{
  "norm": "layernorm",
  "tie_embeddings": true,
  "parallel_block": false,
  "init_std_qkv": 0.0224,
  "init_std_o": 0.0044,
  "init_std_up": 0.0224,
  "optimizer": "soap_variant",
  "lr": 0.00515,
  "lr_mult_qkv": 0.7,
  "beta1": 0.95,
  "grad_clip": 1.0,
  "schedule": "wsd",
  "decay_shape": "linear",
  "doc_mask": true,
  "train_tokens": 516800000
}
Each number is 500 + 40 x the weight over its row's rms, rounded and kept within 0 to 999. Layers, rows and columns count from 0. Numbers have three digits each. The size before them is the row's rms in percent of the matrix's.

# layer 2 MLP down (transposed), 1280x320, rms 0.081, rows 1232-1279, columns 192-255
102:522473450475474528573483563550515541484515518422493489470579507484528476555478465495548550507553473459519519484465473551488465508517450527587522585505487567526515481437534525495450502513488473
094:425472439525468476527490470524479470530452476477482565536532501538540475521564449481559521503528465471444501419486596570497562468509545530513530476522493580518494552456484499472512469450525434
106:492531504521546504491506546461457432445523425585534518525563476515522506466464537487532557483531549490492510530442490537525499523493539521476499485514560485520449475444491523422489447567424503
095:503524418506541412440511489497415523496541529467536441485545500461483531441493542475455532459413536506483488529465498441528544414490557566509494531479566523476475570471509443473504531541503480
100:439569426515538456528550491516503572461400501456498443496498426450460448427502553488531535437452499422574437457546540514525570480510530524490475492536436518584441530524516502589500535511550528
096:530413479514520526449493519532447571436519497452509471475538502507544477467516511490572535518490497491516537547511543540480492529511442582540500473570510490496446542560518524471465449473513459
105:478468518443505513499558548478457460457498511501545490550506481372475548469493482603552472504524437482458506506508532476541500468534498521593525470554538536478522546466507395486560468434551415
095:423486496464578559482467533472488508495509465515475539573569532512488491525503466547560467512427492452444436468475520547498411546582566449516543488458519512488518460488448480487449520543570575
108:560533536469490514513447429437554489496502471493535534569470605449485513440560527473485477528533556487507540501462445456445515491465449497600582481501457516510554472445495458521415571436516528
106:487426490558538471567510542521521505454451547491500440543476525549469507557481442526531409556539547545479536518461557492579568549508501545552456571510522498397518509497488451497426527501483484
105:490503537455569553481403512491446520522450412484503474479461469543459563452510492469447434490466529452528527502479497507509488513460552516510527499436502580474530463540451447436497537500521458
111:527511499486407600421472406448498423501468518506515522450458482540490468542487482491473553537507482536476554559519452537482488507581526542473410477451500457475541501528368447511551498502455515
092:403423466464553472551501530498524458517467464452496520552428463453506516433545538468474526559596513529460507467516478513525497483502483541527587502462529499531446572521483519441482561485477488
088:445487462465467474528448488480467519509534465539411485518500481535493485520507515494537514458501455489527503480498428559541446486452510487436534568508439481497502525490543540522510528423485532
094:454493478475515529527488502474579451409467475406480452561506504496525512479425555439496498466507533481526497486476461400437510488533488429517506543440479418541471455482469509544491508454541494
108:470490483519508444496450577464473567472431496471432591483474503541446538437452473489466430530566529539550489446491537479468454539470466446535532457456447554453478486501427475488560481520437523
102:544505559562517427489522436523574536528492488449438516498468518486539448468508449473477489500476495559505534457527421460476498519436588540537450522464496562505472535537478496546555577468500518
093:412540477472492501420499514487490567478453473514493498458550478522487448522407522462481485476579547504502506476553510524481514487446466460443465535443511442468518497431551538565476514512564531
108:587490479513458547512469471473488492526498488414507450488467507463456476473552513501503582503474525495529512460491492560572513600520483503461473517590494503474411496506551466519429444493473464
098:505466534434441500403533539484499548531504544483501464499473497536505491525544477478436469485507478453515450454509441503453482514452527441466498512467482502462543501460508489566487506465511475
098:550506538538531498530572466463495544515533429441573505493541456477490498523512506496507530523427578472484448485485470505423503465425548546409481522470502559547423565508478489413502584494492470
113:580455500464512475486509503582473597502546447502526411478514543526471594485480471489506481519492550473460515518483513489500473521444501479542529506515557489542537495563491505465559592554450528
095:475463455388502438467493427476474491511507467548472483490476456521389474517458535494488539519618494446495523481517542448483507505517502524535428514515495527501472499420400598517523545502571460
093:505497525435477423451488557548488502557489470465510513449471418576547487535468428533527471491474436525457568538579524490499522520484493542431571530500443577480461488512523506486507499559382516
103:490487489522519484431521582466433457497497542506460483497568469477518514475480528434511466498480542441546592504452482466525479461524454476556518534506541496538532503512514439481557509501505468
106:515506474528498533533501456528533431409451472483368500584576477535487476474467464475560507511566512489514462413535496435506384500468547512526498504484514494476408499517489429435517524506479589
103:537535539516499557467488464416559471514451516541413512486557504537500511496460508544472492552481546511524448558455480508432475522422485496547480503516489490572448489472534463481493485494483537
096:494522582545509535554540536499598468559473529327423598524500465471496429469448486513431511484495571487540492554470449473459506527475436501562502443510538478493568433522487548480532508557520565
086:527530393533534483460511493519463586520507493521491425496455472449535571449482481454525516441493564493505486482547520436535493533451531515527515425424522468501505510506505449497511472532547508
103:517513441434508488478489464584527526503475516438578419478450466492501534565471476484547547519467531505495558527469516504500503489483533481522521478546457558496535475514489501524540498492496563
096:448464525542488478527453528485536437453400413486422514486536490458503496520600484481495510471530491519546438494490425502495536458495545515467444436513495478543519505507526430504503564506577449
093:489525471501535495474515448530500567488473453469434519511530553452497522493470487452540468504458483553464470526518579520512516464487520504564488508411501449495543557492489450445511425460468502
079:431496463575466550497473513569514496466488569455571440428565494431515413448452460495483469480548575551539535509479485473493437532471520572564547540517422500520494543551397517475558522565456503
092:565545525481489528524513498519501488533490503473494486446425441462434458490489484497486488437535576463590459423468471476554477518483458518495503516473561452476479485514510539456521480484504488
108:533448498528532517577524489494534560538487466478522494466501505600550524557416453482552492516385568508501485476475550439424534459524477526549502524487571456503559460555498508527539504504471512
106:444533491483558477460452523426491490453522406551558531461434526511467542522545515514492464501569511500486473518473514578532502567478505573542473500495503477457494395540555529519541514530545539
102:398578502461531492505527565479430424499445546493423467491479489542593474456448519539520561439575502493522555547494527469527514535513463509499550507501542543482452563508498409463519504437563531
098:561489513527503537568474502513538565444460541490485498525529506495499487488484467576480504535467399504535471490490474516469472493573537477479475497450496537428523490499588577433461530561491461
102:505539478521538505549485462468521511426527462542467478506459423469514520550513503486555501517557470524606561556436514580600463491499492563507504475550431542469553455434455507510497562499539539
101:479519463558490537516460487482571522481557468462473525533427516474463426464553470540452463587557429513570469394439539474449509485530435437479480519519500488465520475441503541484446531484481487
103:470491560456528497475490525485560521531502569475498407507538459552487471472415535531506573445494445515488447506514488544524501525430487483525454507469500492498569487520516589485478566570494479
115:507519471513468488534518552504462500475503539436442501518528451503502578502526548524514468525506481523457487556588481494488490483543519533500513515558457473515509509489459490503463493461569515
098:488468555454480464536577436447498439472479478487519496575567503534569503447441562490559491532435437552505536446498553474523564486537522504567526507476554526504460497521550439464489475518562442
113:506533477465549493480468498473497488488432466566608462488528487489477511518475483404513448506434591569497496531546463417506532481516458459508469563540473519531429502506494433516492458465450571
093:525431532538481453552496504510493440460495535538506572526397476450509494483515527430458554528578534485482413417553540498482525507485506435505454475527521555478495506583524505520471469513501497
083:475559537467496502508473497541542482555529515527452453485517464486559507532470469543474510461504463446432432464505440509520489534526484456467461452544574447588497476394459520548544568494485498
101:523481569567479470500476482484488575410522493478430498510464474485516545392527527502438508473519481569503492485534544562548461531518432563510468507424427492536461544484480528484515523498477516
105:562543546465496574470528532516448538551496496459479500446538455486545504512558536486495466494505509496450464507524458446467465467502451485523632491576455526491568448466561494528478593537480553
# layer 2 MLP up, 1280x320, rms 0.0968, rows 1233-1279, columns 192-255
106:521490529479517480458480559542571588444506462510507530490555509405484472432458522482539446476543474502511467503434500521503535465549525511477458472572525500490422448533509473527484510475487476
094:494513514489533508459501510514560446513492476548466539481547527545424600505462526502462548439486532474517530560476495465493474483554590542505543545467511444498502508468448400466477542486465507
092:535587441502481445434457561427488554520488498565539504471466553441547521548523505501508490547515528524569480527550526471506448500517509582494502474513479495508569517528488575505527463594554512
098:536515488518494455590511430503505533506492477460583492501440475531518460499455526466551477536599502524464509496441468524537568529496515487503466570546573468433443493531541520469490484453535496
091:536514526475506542467522493534514536477505547497441467494477528547501499524465513510429512465515504449502474559595509496540472446475554532479483478490459487434539487502464525446499527448470537
094:548531552585474515483518583455460404464494474509538476536532555447514439556498474515541506549464568567461476478481451531467444539452518533489506518452532463450547488492423400529508492508554504
096:463481555461527510507569558474519487534453525505478562445508516558574492541540459545476487490509399473526474526549486518513504410569516494523521482536548481418534519568456440533542430472527506
105:506526509529526471579482446548574455554530519478537460501572519497496430482531490447466525475504505472482493463483488489536536454490491545422546441534490498482449508479515497426500496488494475
112:476439465505553529436539525465502518531426407495540509477478441472475434471532486496486494458492463459492550499515558476513472575516492427555494491450481463509546515516461487562455490511514544
104:456479504442458534565492463466480482453516501470508534515482427529471474507520543511523467536584507519446469453497454488475592484483505543467454399619509486594496418471469474536498559473522487
128:552548522505494487468423447487496521487461465518483573501495522551573566508477584443524509463516533505561478524554505500619521456460479513472449486485448532440595473446495505479535467525499515
118:600499485526480511511478477478450475537491518485537502519602531529506545560458473481529515515454468527513513535469485482427461511493527498472496527467446513486522430512514463536526428473505543
089:485505500581458497469550508392489511505465510476489520489513438465530518539552468513465436554490513539468499555492541512532558537557537486499501515453447544492501549508563501412516487488519462
085:496473507475471502455520516566456535530458510516491546443486514492469469461492527491387527536529473472521507545466496541504534457517413566548468515466537510484458547484534549510488528498534497
106:451469551448522486513521520492503505525501531529522495511493449539578463527432447601454413479475438499419458471551442516612468522522510439408454505496452492446549449516582537528464431519583477
091:528533503433521533496570524461482486496481529490559547453551466499521476502515541515461471538472465487557549520526430500478497537521450481447541513527482526546473546489508528545462474445486497
084:471544556498433468483525494530578480499542572560563526477515443443545430540472533516613526580498521509487428549514460454457565516554490494495559525483454508551572492500468552427602498557515438
101:496405524533490543469540503479449522461553465488508534464438547461512536486544434510526585544489497522462523488502525498494515548542496492483538459465536560463530448461528556415507529491495428
078:523424472520406495439479486532476511427426525529484502428428521523477539547478518524523462549481402516428502477494466488511518487528564468511508498485498502470497516507509475487541592562514473
095:500508497511483536511510423505512531516448516479486547527509467422511441515468592453449456580535490468466434583486519463479475514532491526559560466492517595520517501448470497519503557485536470
128:506495592417550506505559520531482542523474406517495548467519415549508606567554427597443478447462544495586490565551510542494476501495499524544485556495490510466537542470523463468437491491531461
091:408524571544593502411490558511533445470445501486455452421541493449506482513548474412472522508494513500559499527484463510553436570471500456466530492505527506524523436441552489532596453488432524
099:578491480551509483509544451488507553517500546548569470496530533471529494425487537431466571444496562507492501511492540503571476505505532494522447516479569416536554538504441494453558514528564510
105:503415493461439531480462481361558571485540504458464483497513510466512466548640528516503477482504505524545439518483540466505536489558545498438501507504546502539488554542485473542515399535504540
106:536567504541464458435445572486546498619436471474514420532485501501493483535459485486562473535528594432512468435594474520555471540548500508446606515520456493481473499485527516525518484531503475
113:477473515507506522512507465428521494492464469500446523520538494493486449488557468506499509523478531472558521435556518582434478471543435468544473517545503500529501469492504489460537446433537568
088:540448487454487493512413511482520529480499552536505478507472472535538546548465455424457522472506525524457435494517510484457515495537467440465496479533393495562486545577500496505515463555529514
093:500428481468556441536493454528566410557491498468411556487477575470479493437520462459531492579550449607478526519538500495492509537487509481562516505556527501479487530518535463471482487540478477
103:449515494483525465490478494486494507489547613505517494414575437489469489472533521579578478486508576500496502533463417528512541524474563501483497483452484540468494505427477475425497552533524481
081:463545532441428500553489406470490526493534518524521524496522502464427489509452516500456436500443490565454528502472441510478448500477516472440549507480491463470576476514538492513452536426449520
095:539527482486423571581496533456571461525390514551488525456468496490506507427502492492520493542491519496505472429494478519442490463485510433442486506438531488485420447462522464544534493526439511
069:527572515538397493525545556475477575446436537499517445514436539482545517500492509466463501498579532495511480477518566581485495493438496578483515439500477455498513493501514408418426498534555523
083:519504441370472498524469543499493511485527494426487505490514531472475487462565453459546422462543466507500500492582492533537500460547497511519467531461484438529474521520474483550510542496543571
098:552492506471496507443440505501542452532515490472489463442493502597495465515496490547461460470535484492460461461530461500473526577522583473501479564466600489453585503540479543517544506486586522
103:500511453499461502483538479450545491552494464449517555560505490454521454473506605435587437487409522437476453497543551539530520529475499459504496466485480413517513534468474528512544496492472495
102:496497467520525470602493491493507458510466471500461497593517498421514481494425506490560487556545516455512496588418509530532464457475496527502442532504438508613479482545523470522533453434575542
097:425509495542526513511495514495522466495405484469552511556524478416547420531491502436486474489567453489454517524497538529468488477537549503485581533566461501542526495505411511540472501443497493
093:531527505503489509505475531521478555447439395492477501545536531479475489493515483551500409552531511492433516505446502454447476455431546530515440482592471487424500479449495442598518510437522490
092:479489538494489529487510549517592447489482449499482529540481505449458469469515416519508459530462481466461514491435442498450512534501438494528440510546482501433548488442602527492529476499543560
097:519446460498472569490516485465519515542498483440478480509544558541532521474523511559491483542457510558445552507515544490522509519554490531507559542515470536464480452521464432527505473487486471
113:527447543505469512481498517501527525481548575497443478514460479530450385531570539484468418560497459475532484581453502523558513480535522445455527494549457506421520534435488533435501547530523472
098:534542476484487502474471475508569449468509540473459473507419522485494484469591488508529493454444514549562483410476492560509504397494499482457520462443487470517439498519466498539533450488522547
119:543494564474505512497518473505467546405473429521511536566426525496498510464559527448526478513451511568556458500596558438455525460526454408566547491464467465532512531442507532526492553556545582
087:406471525486524453459539516569552515472582525532504537503483505448376473587567467488532485526495489476467417520510518479502501499575574442466555464506427524491470554495447507471454461462409443
072:443510503486494494521456473445460460597525489486520506507494543463504519524450513484487460498494477435511541529561514452493465541423542614551501535469381483515590456554493471431496432521469462
102:518509440518466507557536430518510496484507511520484535513466498507422469477587477469507458499547504476467442507524458492485533524484578509466515474513482469468505547417559543461519493503483506
113:529478609481502509511474467526517442502467525469413556511538493582497520571493487514501512516444497555557442493603509476468563500488474505487529495566491442499461485545488472533511466508599490